Each number is 500 + 25 x the weight over the matrix's rms, rounded and kept within 0 to 999. Layers, rows and columns count from 0. Numbers have three digits each.

# k: layer 5 attention key, 64x128, rms 0.23, rows 34-63, columns 64-127
# q: layer 5 attention query, 128x128, rms 0.234, rows 67-95,99-127, columns 64-127
# v: layer 5 attention value, 64x128, rms 0.387, rows 32-63, columns 64-127
# o: layer 5 attention output (transposed), 128x128, rms 0.304, rows 64-127, columns 64-127
# gate: layer 5 MLP gate, 512x128, rms 0.249, rows 0-5, columns 64-127
# up: layer 5 MLP up, 512x128, rms 0.264, rows 0-4, columns 64-127
# down: layer 5 MLP down (transposed), 512x128, rms 0.115, rows 0-4, columns 64-127
k34:510524512527503469487512479506506515508481490476506488509474523500500503495506505500497499546515480530497493507496498499507486498513468494496492511498524491480490506520509493532515497508495478
q67:486490514477503509527513498519538480480500471528478458480493487489474520493519464483517506497508495499500476497490525470526520527509526515470547555481481489473515503496525541535472482477505497
q99:494516555534456513519519445462510487501493491529490495506469511487459472497442480486510542512487479531517434495556486458504507523494518528533518508485494502471498505514535526512481487492494513
k35:513502518461455491510502495463517518448521455484503487494470480475476520504496472511496522548492495519513488516495490508484490500534486490493489476494509519487481514470532551486487439502496453
q68:495556493458492530514492526492485471500478476503456502513522541521459486514518473482514534490515519485539485473446465501502469515487537495509510509497478490488505507486505533496492516509481517
q100:443511524470513538490515568548523489486537465495471514496496533528508487468491519504482502463494515502522518494527486458497507483493509479501556527475465529482501493512551503514506525486528511
k36:471472485505502518516489521496496461559500532538491520507523497478491524493472501468478583428505519489509527502475497524502522518497527498520497496501471503526514484492504464486493515501499575
q69:496509503526496482453514490525514526514520477481527475521483513495478497471441510527515517522535454542513511517521527472513507512483477511521478516527510516532532531509512512496463486477517532
q101:523485527520481527473521440513475506510494467510545423524477493509507502509455520501499509477497469516527480506539498494445529516488492526523515477499470508494468512513559471491461496464528479
k37:529506516452515510517514490522488543504524462475477487502501502542480530500479495514542512525514501509508503505516502486513476513497475520488487481512477494479493507517543507502482488513493462
q70:496499475461480478492495522530483474500477566503434563495525538498454508531509478508461518510446539482520482477450531520494500474528525475471487490506500485464494473454510480511547486525500470
q102:426509511524494458492542545517520445473471514504410543485506526497453457500493486507516559448528515526526490481446533506503480487485472428451498537466494530565511458485522491545501503542500456
k38:507498506474490497466519496480552490502512514526474538531482536469494516524494511480461541492530498533511504505537498521482497504488507489508497460472497475530503488489507497512504508472524522
q71:471497526526487502489481504491489467497482500511473523491491564497483473495496477492495543492528502497509483471526517517485508501467498463503484512461491474484503487533503506499499525534531456
q103:460509482499494477510532518489504474514530493515489509515437503498492487539505506477483509469492536504540497470500499505502506504512518483492471504504515504470511510495525528504468506480471512
k39:486459500500474410528501500436487477459499496532538492523510524482518487506532493517473474511484481506482493463476487514534497489505475508502474528484577535555515474516479389560435562518531465
q72:477461507511512517518487474516499482477503519464499488537467462492490527525500473499500494512499480473509508468504541497500507516534499511481487499497503481520521499495510491524491540486504526
q104:487470479510537496519508503519495487490492501474504503516473489506479493479492491509508535491496494479534529482511499514533484483504486485485508488511493499520516499520512505509451484513511472
k40:486502504483500498517503507514520480502491469493498467491492520504509496512517489500516481455464489508501496476515500491514474491516476532493507535494500505500504511501456479528494539530523494
q73:496497484526484464529508530513501486491525496537454472520469467485520505508492496535506506487484509486480454476537503478532487485540469476503495536523501494488495514549500484502484492526504461
q105:521495536494507476502496483530520486520534473527519500507510493481470482511492483505499493500518505510498495469511520486485517480505494510495475503494488492481538524510523498514487491488506478
k41:520508500501512474483528497488521526486487471520499485482484497519515505499524480500479483508469501518476484495495499502484466513510465491470466536514513474500503515523485481542498506518493497
q74:492507512546513503501513486537483518477503488500459460512484449506511516494494489479502504511505484503509464497504510447496513505511472472502503533506471500455508520531509509534484499506498456
q106:505514527521507499512524461509520516499505485530499517496461503484465483510477461506502511515495492502501471481545504477512492500499503518504506529513478505475537552512540515519502470493486494
k42:521526497488480494470522512496522540438496448490500469487473499524516490496525483523496460534506471512476476517487494478480483505508462479495473490505498519454515513515499507515486491519485466
q75:482496513465476535508512531505508487492492507494517531488473535500485497523550530542491499521459525472523483476460474518521478513504546495498503494494479488526456509479527505525511507496510523
q107:470488502472475526517508538547506495503499490512450532503460511504479512465530520515535523491505519507498497494457498495531474496527551464499480536471513509509533468462486518526541513511511502
k43:468469485473483524490512521496511456528514533528508524521493485486510514500463495478491550453489527505507510511494501519495502491485542497489545490492470475530486494473486486485470493500492566
q76:513496472480504463505493519489473475494497536473538519521509482525518506535513479512489481498506516472518505509509513510529457481519496494506494491517510476476479491477483487476501554501488468
q108:486530494515529521481500545529522482524476531496502542493496489477502511476530499517523508517538505486482552505451506550477458507505509473457501497472504469527536506503477512485511505520484501
k44:507506477531541500482498507512506496531486541488503511517490507524511479494524477501483500454508488491480520502470501496507482498514487518494497522492507505503516486505467465507479551510502522
q77:509505483450502529520479501494496497497466518485475511488525496499480484561527485500528546477490529474549471474486495498491482476515539525483496508506485510509484491488495518533511552520510491
q109:460497486494477519453498535531526496527517476502491558516477527505533461494509542520507538466430527480528512441521481513470462478467557497496590501507482505474506496514507533509485515496485507
k45:446487486525475512500492488533477458526475520488526545490495494450490517502527509515469571456536514467503517505497492529502520511492518491509523474536478497502450507510500489478541516480510563
q78:498497503463491468544492485499528499450501499520479513465478503514511529510497526483512516509484517528512477516435510478516521519507516534462528501495530475516459576525544506534516407472497495
q110:518512511473480468495515472482479497437510507534529539493508499488444509540517464521526523517495530557544485503492461520496488550482506485516418464483482484514471496518491473474501462529475479
k46:517467525452454504548540505469521474446552455536453494470485527511500554492461505471511532545507477512507487505466481521499502502463493475469482513466512497509484524535552548530489384570480419
q79:527442494472494473485501507496517492479507533515497508478517449521470528518503500481506448482470493496471544526555513510511495520486533492481471437523537524498528519504484521495471510498487522
q111:519477494453518442535501483470498538461497470467472496507550481532509541473495434467479469492517497491513485515515498533505507517452510574526493469498498525528554493498491534498518495540507453
k47:536479468497497534495532535474537490464564499488449460485495517531493473464500478443534465533518470520536506516524504495469520496468521527472513469446506486524534502491544574506431444490512464
q80:528474510483500447503472492480499499511511469492483501464491537542483524487520555494513479481507493479521517499485473519480507488538486471501553520532506524512478521500495468482497500509505504
q112:488479525481452497511455456517516450504448468498542535507481495520511550489518544509511579507477557492492485491436477519480505491484484488489560478468467520544503487475529509515541470474434488
k48:545518478474492551497469491507492505502481474505508512499504557557468539501490525469512506480502496451505516522515509481456431515542528453495522458495483521495538494513554540464514535517467464
q81:490513537461521497475503508479502517517476520502481485482537525543464478459516491515520469508483479479526514528476469465499475494530469466461477546457480527528508506452442510511522515507482510
q113:486505457473515494520467507499449556517452485490532520434519502529490501485509575508534428490488497478513523512473481531481514497489452485526509454513512513541440491461509464483532523502502483
k49:537503486480490448470482490485513520521502514488514504478515481540450523482508520548527476527498468519518508513487495514471468482537501475492465457513515504536505488482514530466501523515512468
q82:498464555489501493544489468451492495483483481522480496466517487460497487511442517442438482508466487533517481508504429519462526507476506544483553489516420478507514470523487510452506569470491522
q114:485523521461500492509480479490464502491512463521472486439472496512457467538476491534513507519501500510495496520502481473473495500480496522481507513491460494480457496557518513507523519492521485
k50:476490511514472493485482510440522513504496462494486491522499528458493536510467496518452525477502499487499488461552455510491489534554495489544503488481465481488516455496475480508461556463525500
q83:512475505497507522485508499499507536481419503497560459486483535534521490506526525527559425524487460488485534521568517487470500515492475546523464514501550471473492477517539498516502548519491485
q115:511477490524520501487501448510506492531457540493569508476499527510461490512500542548493464504464497478480505445499498514491491496494463523544460521543506500495468481471501478472495504483496548
k51:537512508499522536510506477499460547521435541464543471505528482501460495498511500549535474552492480501455515537507545514522490509534478517527463488516518517463477499488483494465537533560488503
q84:481501481507505499507454485504487494512479522468490484513494418505505479506530469496461496478513500472453470474518491497519560530496502477523502515494493431449467483442533538519439502547503488
q116:551470506525509517550492458555450529515486505486490496524509488525457498444534493493509522485489503468461494509465505493463510500540501514499462472514473547527536474497516481553520525551512488
k52:501469547558505446508467510558449521499483514505511500475457512481496467475501473481507468485485448460486512501485519508535536518502504499493524491501544506510498525487502503485515474509481518
q85:510468478536486491490455517540468459534454535478517526488490458544477517442503494502546490542488511477511534483499487504499506516498468496427496514519554472452462528515492437430506508492509514
q117:511434451558511449470470493496481486441486493516518494494466467524501518495537464504507494495506465498522482486522492490479564478502490534498525518527510504512529536512459493497494502433520514
k53:551507459516469484458487529535477474535488526493505466470508522557503461499518478537508473494475512497494498487483513535508494456488494513472458486489522469503481529467492470529467510519513548
q86:518525520467521502528507491485522478525503559477470445462499454474504516516484520503462487550543464510510475493468490491527502502545470506495490492499537476489494501495465490483497499475483461
q118:523498539531541479508510496541514494539463542474479472480485447484470447521532521511495520502523510491507502459472498491512540468557462474516497499503480508501495500523458523488486511529465478
k54:447561523507493503491465477536511501474477531511519520497486495457506516515513498515461491527495474491448514496454495499504474513573485474489565490521503534481500497509430492486534509521502456
q87:487496495508503461528527541485543477523507479536517513515470529542518512519473512517480556452467451488470488516533535511545528511511489538516455466500496479500541505472500498523499475491498458
q119:449468499540525529446473509532475493507472489493535440541513521521539497485475536493521537517483483513465533547532533497496455512505484519525478541504504464491518490520477542499495483517520513
k55:474518499512499496482504508498498495505509524525508480525485482491529481490510506502551486524531518470476529476529519500517532529505461469496461502499519489478506484497517487476470490528481483
q88:476458522498488519471525517499491484474463505491541526583503535502514474487515503490466497435527472516520475432515503511513520515523540532526516571509513509497508514437491453484444526462506489
q120:508476453521479524489487538538507494460484543491508488557493499545528513502522469499504492477521464432535502479502546495514555493529574499481473521475525501472512488492522477472476550525583446
k56:493477475503546477476524480492500480478515524486487521512487474488482499489493502486491493455522483527533504552452495475494484505509523521529483524473483482485530468477470491479503510510512503
q89:516532494513504508465480545474542509492507526453471494481522507555506535478512506506528486488485503438437468459553500507519466481470466465497520457469489501505492503540490546552539525527503451
q121:519516457480486518492516505551534499468531514511502503453538508474487498504508465532510496515462469451480519436567495468493467500513498501458480540501555506453539526508503527540571507505511486
k57:505503509482502502517520551468491467513468518452477488455557520490466504472531506513523529487486545469491494523525511503498453478511520500437469500551466520486518465522526585542510500507510503
q90:513469498493516465516537517508521529486490464553532498491495522515517494530447514519511461532474437467543497484525494545490494516524424442522497497530505488482468474492467490507513502504531494
q122:522487518514500498513503540519514502487514421540503494487472512473531479496465476518491535489513476496538484474497487510500514510501492550497503519518503508521524468556525525543524459484497528
k58:530490504515527536496490514509478515503485537509509509517489473527504480556506487520530483530507465468526515498519519526492462527525498478537470536540473491502517437502478485473519550537529440
q91:465503449485518495467453558507495531527513474546557454502498535529507505426483500560485492504504447484463538467548509481488506490513458514520553526517488519491529496484436505509467588505536493
q123:460483457508521528475496510485535500508520481532517473534530509516521512445492478481475506465522483491514491497516462500491516508510491490536520541511469523508484480495456477510477556470519491
k59:500475444492520477465514511476538535519500535493507489523486510513508506489475482497462544471526454501534503473533498472519460512549469502495507481512507503521532480487469449509480544448515510
q92:517515521498498452539484528536498496488561469515497505478486463496476509524512535523500490490486529522549461505493515511464447524506472516523527496486462496523492459444503509494473540479487480
q124:540541501483512521501525497461523529514501475489516522487504453467485553529516553492491484503463574474489477535477496497509497492498524524536523488490457500483489488433496454490563505478498514
k60:481501501503503532514472519493504527493521519477502497482498464463517553513510470482503476493498532494494479524475515499503478542508554509505525470494496512511505531464445496520495508495483511
q93:469488469492511498515530459518490490516487484508486508501456545517555463481495473454500493518521477522509519525532483490474502520467452526531517513506464498511501473499519491510472511507517507
q125:493496462519497463479469500498501535507510468474516541473474539493521477456494464464471490466509460536509510456507505534509498534467520490499529457492525477507533493475524516468441531506517512
k61:464486459485489499507503449474488503474498468470484519475494540488482453472491488470517510511480469529516497510486501469511505541508516493510537490485491489493540480507501505484494503476517513
q94:488494482511542488510522577509494482513531509513504489541515529558514513536470514503547481498504532485488526512453455488520511513573498475453481500508568492492473511484468481511485506516494507
q126:512492423536495474512468502548507508499482505530507502515528495521532515472494522510513500504497504478488538494466520487469526483503504530486520509452545477503494488509488451545484521479508528
k62:460492493519559470519522512554527513518486485499488461454517500502530445487478515517525496518481523491476554539413468512494462487527472492462501502495523502507468524480470492495497459531476513
q95:486487531554507521522489489559507511463491500465487545526499475518444513495531503461489511534502577471473511510484478491518543494494539501492509484495495535521495531516514518490486507496502503
q127:531481455482536519511512470553495503470491516476485524474507489497487535479478501484496456533537460485525485485508534487531543503499483514477500503509490484516492490466466503490473504501505480
k63:462461514492472517554519463467552479526509505501495504509473516499462504473516485479470515461494527492522485473478476515504506489515526469520482516482522530561516573518521445519472497476528547
v32:490507502523500513514526469525486488472535478512497538466479499541528469474570527480566489558441514502498489570463465509513532478476531480529479501472489496479539501429442512548516523487503471
o64:504496520511484492538474508459521490481507531483491509493457489531488481517513491523502509499519511517502513479523476500523490524476516517537512481496538518514527518556472490473511498480455489
o96:494521530445511533537506478493490499491498480487500506488517494517452506495483538451554558573492532508515479516450482519479502429480491458494460515473470517492480512450427548547477552537530495
v33:461495442457512495502489486526486475476485499502471474503514513539548472513520454429494511480483462473490458499445508432542539470461466524490526531547466509458476524482490457535540507533525529
o65:530495499505494451533473494519535505523455530524482485512517516501483489472537496446508505456519520508526477482487501470509504467487484531485493515482496498486495502499494483491481526536510475
o97:504525466519510513495518516518480462427520474471497521492481503500462478502500499483492473508476459500477516486491491470453521485458507525487504515518508535481460530481538479495537495540483456
v34:457506548487499499534528496485506511502532477469480490481484484486510504555454485480472500476498532460510524489532501537487518518524472504543503506484522492540474521503508514478481538492521465
o66:507526474541466522507530497448523518538498491512501503532505512516545487479462449513503473505491522515519517531518456500506460485505509508491488523503505516532502514486502475466483493514486489
o98:522504521494518476497493518452488548541524502462512495487520488490525473501541490527491468546473506437505532474482536510475514547567408514527480463501503513518459523463512517497481498528512528
v35:504465517436493479509499522528470528500466501474506472525461498517495498564441468461508501483503512458476494484534477454515467543513473467530500467470507495491484513526435530519499562502467549
o67:512522499497490536516515476506508490489499494496537492500476511513527493502485529504508462470458492497519510505506493512472471511510463512501513501532484494439518485518523509510504504493511475
o99:477460514492538459496484524524491517547513496491476488554513512537493503512543493505506525489501472477496550463509466524514540576553556498501552477537510464502473523510469555499497541468461520
v36:533515474529512477477508479506503507501489486539492466521489499495489457466539457481504433520526511476514540500498535481479491465456533521487482516481492535519521507481527540503522507513491535
o68:512499522508516535520511479508502467448469520481510499501501528490486526486528506486509495511492508480521491519494492470492511506473532498500468470507529506519491514472541498465519471483475482
o100:515522443454482516489495494482485524487474513520510468515442505507522495507486515468474478484533436453514502492537515479508519503473520515530491528511493483483527494523472512463524519523532502
v37:524523476527508475547530491494486463573494509522483522572495532501518480520534544530485572481488519491503503508475432464471446503540527441532484509514514502537569493524494469521495524474490528
o69:490473516531470495480517508516469493508480517536511477522518477472510506484506507455495455474473487498477525531524504485502528497530492498473503495483508481493507486519483504513489545485542489
o101:499560494518533527538494537478500521522491453496465501520481505509524465494526511496542535508490516491485501493500504537524444479486514460500515483554515544487509499512478524525502547512486510
v38:502454533536464538456525491541499495498462464456497468507480536486470489543496435510476487501494510492495432481530464486509507510487457466547486504484501482495494514490517480505484523462491477
o70:491514488511499465489515522514516515536483496530501493496466470493498527496511502519482537496520493501495517491518500491524505533480501490491480534478493510512510508465527489517497486485501502
o102:525497470528504500482487518476498502483488497506482497456464512439512476540539484521457481507488515452542513511491509473448531497497541495496485502512496504481499475489503507484513515447477503
v39:536456529499487522413499523503485525497516493478471445533455495550526496553496465543516459511470510492543517513523510510491541546489527507509507417497432531503492537439471484499532532500469493
o71:482505485522520545516497516481517493510503527500466488496510509514490477506491494506514494497476525455486496499523504494500522537492504486535516490531508560477488528487468516512490512522490495
o103:499465516499469487465480529540517537462533455460505467499511487473486495536535492494470531458540541526479518509500438474482509511504483472487467518508471478535495552494520474491514480505447471
v40:509528481518494493471482547534455506535463516489492496485514514520472511510548478523512512500470547513512500481491532484494538489491513523519481494478455492460489513493534486483490529495519485
o72:484465494490525478483509532445502510513498502512486490531481480487518466483503500550474467505473474501495489471485523494493472497494549526490471513489503514500484445448525467477477533508541499
o104:470505483501479484487524495513472453493495485502507496493505528490498499524506476487500510495472505526473519527484459472506529494473448494503471520491519496527516539494500474480501558528496501
v41:499510498547516485491524485510472457494476539505497510491519520478515503509518489497478496496494502472485505488514487505477502463512494430478524534543455529550513474482520519534518483481543507
o73:533474502505523511494488561503487527511503478492491480524501523510501521461501495494509461496492511496563504513497499508523477514499524510491511449519493538532518492509531491472475488494507488
o105:525553526495482506483576488482506473452504514499503527507506509504507476514529509470460505528464505494482495529537467489504476453473511496483500500507482507504495500511471502501528465537487473
v42:453487477501473483464435533512506477572500497484467468456481495518477542433498519517509516463519496504499519481474512516523549519528489502485507526485510468504453510506495474466494527522532501
o74:505469502527521513466465484509489508469479496504496514491515514496491524457491484500500486499532483490499481526510532497505491489513509519469483486504500480528498530500502512563518495500517496
o106:491471496461459509450449499519514520532497428499528469499523493497476507475508533526563489503539517508495529494493545520501569492515471512484506502507545480509432545434527502505482545489534529
v43:503521505493502530510523482541497490518473533510513488503526474506501534464521545491528492498481432494446480529590493506490527517492505486497486553495475550467537504514509516430486515524516463
o75:512493442541486533475528485545529529490471461493491484489531515497497494458570508510486474510486502478481523512532496528474479484476538533503524522509479533503522484495559525505515528467499470
o107:421458475481506546511477543492441499503460486543485496514511525523532506504453511433501480560464516483457483501510472496500537465487514494495527504493513512463513475502540529500473525498496525
v44:476514520487509551497494470527493494504546538487466533516532558520513493445497527506479497460515489489487497539464555527489474519549533474500531531525523536463521479499415511490474524509536500
o76:488527530505503510518520499500469518540494477475514543504507493489483475546501514522516496473475524494496516500527498521513462534511507481530489471522446512498480532509479497484528551492513496
o108:483472433492519481541471489455511512509560562478484533439497501552493510443524504435520490546515512463459502520508525537516466499539492477482499474531570519491483506453473512530462515476513494
v45:516507530467508500513504516510474482486526480549520500507474472494448508471506514540546490481497431466524524481485500486502528534500525525491516544533458514509498464544540528471529491539534481
o77:483526477504467482465497527501531503526492503488501543508524521483487476526469477511506470509518482511521491498480479497507498516499529474504518498491480485499499492487512508465494483453527535
o109:537546551504529482473484472507508494482517494512484500463500461495473515529532441522536490505554500491525508474517516461478549524467518493509502498452487459499500506509520530490545487540483520
v46:509521514520482489506496484522538468520529467502532510522467440504475516489511523505526494522503486454528481533469504451481449525516488464518464528529479535523490507483482575498498515476483495
o78:505495482477518501502501491503533499497484504500462472472491510509505483531492523514471533497463469484472547505513493518494493512517512474507543482475520493505505461489493510491555540485487479
o110:472479519506477504484485450551523501550522468537499537494467499486486510456492543563513475504513463550488483487468547514538453522509493470529474524499501508539517527455479515504513487518547481
v47:531503534505469509527441482486512486502509515498501459470461493483557512495552491463524498467490509508541453483534442512521481573486510547548554505498486526528534496504477497467523541500485465
o79:470522497507524505496495495507534493459520492486484489484507504469502499498503520477505524492496525503482500533509496470498504521501469519453507510483516481510508487500507501532541536498457489
o111:515454499458495468506521482436535510489458480474471434493504486485501524554495491501483522543521529497521503502442473525516507500535454500553497495496517499506499490531497477456474498489507532
v48:457485513467508491507482500528469475520534550479513414510498520460519503503501522446470537468512526532458508509453517492510522473490489528519468468534483498526520499433531513485511482553463514
o80:470479487509511517538516505515499515473502542489503485528441469472516512541495525420478530500488495524517485482504489512534496504539447497490502472493489485468491491515485482514463512485479493
o112:555487517532495459511511537514503513542492499460461475513482489487486502492466494470490520454496487534467511511468467510510512505504454494521516489535485486521496528448533497485512543496504511
v49:501525551504523485508535541449490560479515492495512539490517507489536478560497527434498519502473467517512502442458499535503559518482468519487486498521475496486530522483508461484457431502550508
o81:526543498519566524462523519486505550475495506489499485497495485517511545499463492485469485464510499516505470504470525521495506511512501499511539487532472494467475468521547503494494508489488534
o113:561482555470493461506501543517538458458502499493535501533501486452511460557514499487459538522476464489484515509488446519533526449511485501536521552532516442490477489529495477530482470511510498
v50:504501429473474489541505493472529519495507451524488465492503528506482537517547485494520479493519518526497491469489504495480473451496482496538478531545480508463521527525526473533492532516491504
o82:490483496488500502519478508483447533486519487496521455481506508476486550500487468474528461460490505494537524483481506507520493526520501520510474492502468471498525505492540486516523523531515487
o114:471545530509474526532499505488493508489530458496484486506504541502485485491491559510508486484546544526521485430492493501499528475490503499511487546517495498450559500483466496522481492557489494
v51:494490461526442485516548496473506507543502460480555511519556525515537487492520486459526469468484516494444474531525488503477516505488468548500469517442508479430521513483463452454461462477506491
o83:447498477510497502498484516500484542526518420526476490555501528515481481507443476504505441490501483486488519496478482488533518512493493488508509521499473484468511550490521514514473503524522495
o115:467528552504466507561475496525483436519480518496534519474523510468498445512517510487536491468535521514514463545543459472458485502499495523482495496452481552489496497504498524503464476509517473
v52:514493423484478521503511500535543501498510515555506514515489527541538505488469490465537516529503504469491528544529505515469461502506496440553527488480532533523490484500490530500510484492511490
o84:489505477459477506537508450522518509478483484521520530526463481497517496479472507520506493508511482496491523494483493514509492484479533452472539473506502520512464535441497529498491523504488490
o116:465526471504470536541524511537502489504507490536544540532482512522471503516488506563535589468511469458518488469508500503511424490500459463549535545533528493476511492567455476519514501493520474
v53:515500514556491537507491514488531459494466540489463510509495497516539518488517537511497488477516514501531452532524505510524494484516487515460552452506464533502474499513511515509481459507531496
o85:508488477509511503480524502461498482500505528524506479504480490466526498520490516534500588489495478478464524489491512527530485452517485468468538475539497489505512463519510484514480481497523502
o117:513552514540488548492527528437494534501509462485484487490516487534529498446498515467493506516505522516514455554548484481528457499507490549487516520475475489513475499498530475516527492487508524
v54:504515536485498543499437532500496527492511481501457475475508438501471456442491530510480466487491489515471469525521503495512487494505473506492508455465489504541494459511442498543541488504517525
o86:514510499516494514497502506448510505514501498493493499496478495462494494483542513491478504517512487566492456512496502512482459506498488506496509496484503496463483474469465513517520504482511492
o118:516479474459440517482431499521483515518487529540509458503510485458493510503513461583570445466474480485485494530472498485456497513494538481487519465485497496507519477492422482550502531473534515
v55:536545465460478506515509507544470449570550472524483485452512522543487496527488494479567464487480551502439489507527523516505511504511454523479480426503486536477443483469530509489563519531496513
o87:498532483498505493559499521503529480490539499526484493487520540502480486534512539486548483494508513539471503519486476491488463517511506484479483474512480516509485497521485492460532477558477470
o119:463574514503458555528562485549475449539520438479487467465497580518461469532474518500551517472494584518506458526525495464458528458520509473526497501482510483472492481533518539500530519480494496
v56:489510484501502453511509448505495493500520474523483502491511517529541436490474509466481480539494494493497561535463499487490543500534468499480507479509524531541462467487476469449524542495485481
o88:507511484511503494516457491517488542510494506458513485538460511515500488518497498502489480498501492476514491528486500479545499514515517517504491509526491483451528531450468475452484527495488513
o120:447505433533492505493479486512546509500502458522502508506518509504505484531527516517453491490512502472500543501480543455502526504503482487470525486441487550540543491476473523493542556499555512
v57:526541499527500523520529520493476482498467505479539474540470495487510496545515558533487518480518501525508480499502479473474454546515466516519497513549515506491493488525464512458520502525499514
o89:500493518519514493473464499493522496527552507483466495479484477490512494507465456504507525477515513530496500498486460516466449500505458516522498449504491485480508513508475510525524464509503509
o121:518498428520483504449511495521494514506461512463546483509501560519529498527513504510474497503481521501521485456498514525490476505434489550477506537546494502503492506525500461499456508467504521
v58:485474544489477460492475553527482505502506574490532523511529450518530513509490512493460468467533501505480446474483462522474494464504503525454491464478528433521471478499465485488437468480455490
o90:521506485537522502498512516470488503496521531498503517499506513497481517504475480480450525483548490536487508514456448478506532479468522517489506459502472500514525516504492511475481520518503527
o122:526448536505497431516472527495453500520483585542482500509472443529516553503504473488482488534540499525446502471466444555474468532559465483512540438477533464492504493485450471462447508458497529
v59:466505478478513450534535506476489440504475460510540497537510524484460475484550536513503518535479517492508482484487494487510542473494474540493477538519497540525512468470512534526508495480484509
o91:464461491512498476503458475511507442508487497497468498474504503476515482500497485505513530523498492443520433480533474521523486478501435507513500503508523484498489505514498487487497518477524479
o123:469532469532529515502572484499459483519461472519512536498471513442511501545488532498500510533477469509525507548479489452505511503520497510487460501477539547485507502459530516526495480482483462
v60:486503508493520470505460506435471493505509513530479443511526491519525520492470452505512495499499434515500481492530504501557492512474511521506439507514514474505490492468476490511445512539493436
o92:534488494541491454502511541463495490525505484542510510465473504527492479459545494489482453467494489516514475485535486480514494509482484554467481527476493468505485486490490459547490495535550470
o124:510496546504513522516501526476457497545511441493477500508519529501514487476450433483515506470519496497553455464480484523544456525499548473552481562544501432512487504495523489453476494522475510
v61:509473529526520454509486466535511511501475524487510500533483426468547480494478523482454455491488529449470537470509481548489546470491480505506485501522496457536577481478529508486502542519451529
o93:491528492534498498520500512517529484512472529478528522471460484499525531503515491478486509470474552499502511478512495528508482515453493474524473506491531489470495533478547500501496493513483502
o125:493456506495476469466463465493489501469527512502522557535521465495527519503539508486480459503494486481464521427503465568491510498492502497507475527457484499485522509484542499487470519548524512
v62:488474506522508474533486418527506484491526515477543509514519538528449519457496507504554431459464521511508491506479523453497462506510540530520491538496476508506525545483461474405494511518504493
o94:512487491530514487475514537493467494490494523528496501493491503473499497487495464455511473499473528516539514532506517482493511511498514529478475518455522523510483545523502499480465485479487488
o126:446506476529477460489457416503514504490515457506481539516526548527488544478503537580523504481495549515471474484451495478505451472536543468547484497512504458506491527521471476499546508513478505
v63:478481468507506530531516489481466523547450489453529474510495537474501547497492528442468520476498484508528451531496505546498526535466447511494473535511524552465482528491489458522525481511454503
o95:480499473498466459546499508516487506553463463495502465500516461485510533526513522455497483493495533501492479480459484495518565526490459485507491514476496500473517490516493516484500511465522511
o127:515535540511518524485491500467478477465460510448479468491508489502463498463493489468489512481494504539532442528495492461492464525480500522513429518473496540479461507486485473540542503520494512
gate0:521513509513506509520521529487497518438484553514509528542489514492509517518503459490549502515501500469499520505488480514503443504516454470515483498502513468496522523531483491521524486473507471
up0:480504476492464474525470525456507528468491449472501530498490533484517496492490531494493495483530516526470477526520479482487555491535512495521526462534523489497516496489497510510521508518468499
down0:506468479504493503561554504513506533464500543511494515515521531457473470525464475485530496484486531473500513484470511547528518458479515473500496513505493489511531481523465545506520489496521515
gate1:505460500516513486530531468496502501512477489531463498531513488472506477507495520566484443461468464474485518522456554493530534498523475452491504492470499515494508513512487487522535490501539520
up1:493543495551546499483524483456470538515500543503486490489495555500506500500504504501425486494506498495532484485567504491504448489521500499496507497508467502463531514504520436499516522492476507
down1:521520500464441500534533429502449496477522500457520486500537549472477482487511483542527490492485519514458438544519476486519472521456492501528499485467487530490499558521486532497496499503476482
gate2:519487486488466492498513448538515518470478499529508478498515508456517481527518536489474503512500460536478478492485465518488514487493527547486475540493482497496521481460501471506521534469508490
up2:444560564439522525512535487461513503556524515557454481526518513533490495502508486522558526449513492542525508501502506521470501509537522490504495476528489506507463497473440481479507511549479482
down2:459508514473511528527484525462477493506488508453478522516517480542434509472492512492455531500524467487501488505532504529495511487511490506515512468510512499468452502471481506495471512545515510
gate3:505530465507539546497489503489466513511521510469515487506494505530525490513504507505458476487490478493508491497487516519494490504516503509526492520515464492479508470485467459484506537506506488
up3:482503503515481490511502495507505472491506527525472516492477510478474527519498503486490528510504542506509511510498486503508522476467555474488512463482527484519468519509534501490490472485491506
down3:509509460511509510489493519469493521535498492501527473515517502504541449455506512511483476480493465496484492493526504508500467505537449513509503536538484506475519461469463462524498563503519485
gate4:492476458474465529484508524487486525504522519508506485525507479476516516466499467538483472543501523506544492489456477494541488492514526444504494519484497505470479505459490493488502466489469507
up4:469505495560539502451527496475498474509496495513489535494474443536463532507461520518522524521473500492525493462491515515496563489514466488477449474511482469503477488510482501523492546488503488
down4:480533528506522470525485534492487491479454487482496508495482450472494476470505545454500495508494502500457535500579497529507503504490470497456433459503517498519492476521494518492503544538515526
gate5:484498500537458470514521521498497495495505495497522497543446533502517520519494487527492485511533523502498510508494519506512519539512489453486430534543520512505501530497537466494506492535506484